config.yaml
hidden_act: "swiglu"
positions: "rope"
tie_word_embeddings: true
parallel_block: false
init_std_qkv: 0.0625
learning_rate: 0.00381
final_lr_fraction: 0.1
max_steps: 5337
Each number is 128 + 24 x the weight over its row's rms, rounded and kept within 0 to 255. Layers, rows and columns count from 0. Numbers have three digits each. The size before them is the row's rms in percent of the matrix's.

# layer 12 MLP gate, 128x64, rms 0.147, rows 100-127, columns 0-63
099:138116119115138126136123113117169113170125166185144181146112137166131125137123165143116155131153114126107072113162140142093108130098138146096136119101160141099149091162119159134130118085119150
104:126111118107128123137167114101085153121059106077137149116105122133113118151117157125100135119109148153131158119127102143176089126128152107124084124096195120125106143152144164124121125136126108
106:096130130130066114113117155103108140104105086139127107136121128144153111099112160172146132088147118118163103135154097125111099108147154100144139116092125066105157130132126121123144109182136104
096:133095146166147140144122154108128088157068094182176096147122112114149149130109122130137109107151136141105081148117112117118089097115163133155099115124110137125107090150103143104102120142139114
105:108136128131160113125129109121104179100130104103146170173144173132125120089124141114186124101096088108122139121144126113161103131126125106147114125156142143159122155142151118129141174126157067
105:147146131140126118159125138110126157146130081131106137159114161136131046126093139110095126129104144123147151106126158147143127137068090118138103155150182106166094110134146141147142131127124147
108:121138086158113094138158130143110131124156144117089144143148122139112170079135094106130139147120139120154089191118134097117126115098129153122131152113124097156136082075119096140113096142104150
089:077162126138145126111113094149104131124153127155137129129105137154135108123139146019138072179111144132128148111130134108126134104156142139144147118129161140144135124132109123126097147098147133
102:126101142159158106109154103150103155186129109100138106129127133146134110120108158080159124090129123081104052114134155093132133133143129088139100138131114147147138105141087122154138141116127129
100:161141128103127142117138101135110135141171143086163127105105072143094171125140100118102149130118149107149087115128093194090107087120169148134136124107130142123103150155124122160146119134131131
106:086097129073098136143138102130112132112110125140145137125135137128132160082082136082113124112123133118167115098154122122134145098158114136141091118120173104166118094105090176174120133131120117
094:123131088112137136099109080162121130154105157117126112125125125126107112142145135116170114149133149059140139104141124108110117114103089087082106089110136112162093094149108148108134123118092091
098:130130142083120147098137147121118093097152190174133102114117116161103083106134123125143090139149134143137135114120131151109134140082117135129109139135117148106122129142098054136137152129070139
106:103114153154123122141139156161134106121146096078102140171070164137103118144101123114104110136127144147077171099105143154101130128107105165184133148132107162120141124129137133123131153120124095
097:114129138064123128132128112120113141116109156109187092147136147095132153166108142094163078150136121106186140134124155099130130128108086092113127108119131165151145139125137101131129155157154112
101:081097170142139104115125137137102127150162113147133127118142112090142134124076125150124158160128124102105105107119123117074100108158148109167102182108108097134086126130141134092138144099153143
106:146176128132113152172119127148134143089097106141106111121101142128148082141103094139169139116122123136101152107115094148095110124122096101138120108117099156140136139202119123143106130170122167
110:111119149146100091107130104123144150193111140127140079111101138122138126167099137174125118137125130141124108112082168143090132146153111142149088135092115171141095175156130147133110140120128145
100:148148142141150100149099142162114188115132127152101120107160104115086112091116147139127153153118099115152122100180085143110159123152130134131168148120150115105122120130126136192167122131151118
103:128105143161120137145132092130120137083130125120132136170155155180124153116157136108156133103104065117109177108138114139080109139169105102122141136134151132140127130123125191126139131080125139
115:133148148132101116116109087123119113113114141075149109131123182118114150167138084135151096131151158126114120113123079081094144128138133131111125138100118096112148132141134094189122169119138167
086:165129146145092105082122167110080146140099119095116146127147147084140120156141068118130133180093137113107108147118117085131131132114133147133100112135121136137135113105115079150127121090116165
087:118169140116146131101142142092093088137135165157104102103074151099073117153144083129098130132132103133130129172140113137109103148137169124132126118092139111103124091132125146091124150102098124
100:128086157128091108135158143185082154159153087155126089171125122152123103114115129155132115130148152103131108185131140129135122120086112141157139157148152098143127148118162142116130096104126113
105:132115152143140126085159109125081110127111114110127161113099166144141119147092104116118143121102111076128156069130112101143126131154113091161155105095122159110132108118082103140110159095141144
099:099125132117121125165151124114192153182142118144151099091133132114121095168075129102103138136149120093157135147133134154138130127126151103143106146117159091091107144082098150134132141141157144
102:113125167132100133119113105176138158105125100102168145122121141142117122152106114155096151141093151118140130090098076128087104121156075115125093122130127131160123096160127172124125118118147172
090:143163122162117103085142133135124120086148144104120124134149115104157145107088139084138126114113105130121165161153132141147082110128151087137145111129118124162178117101122086115132174085157114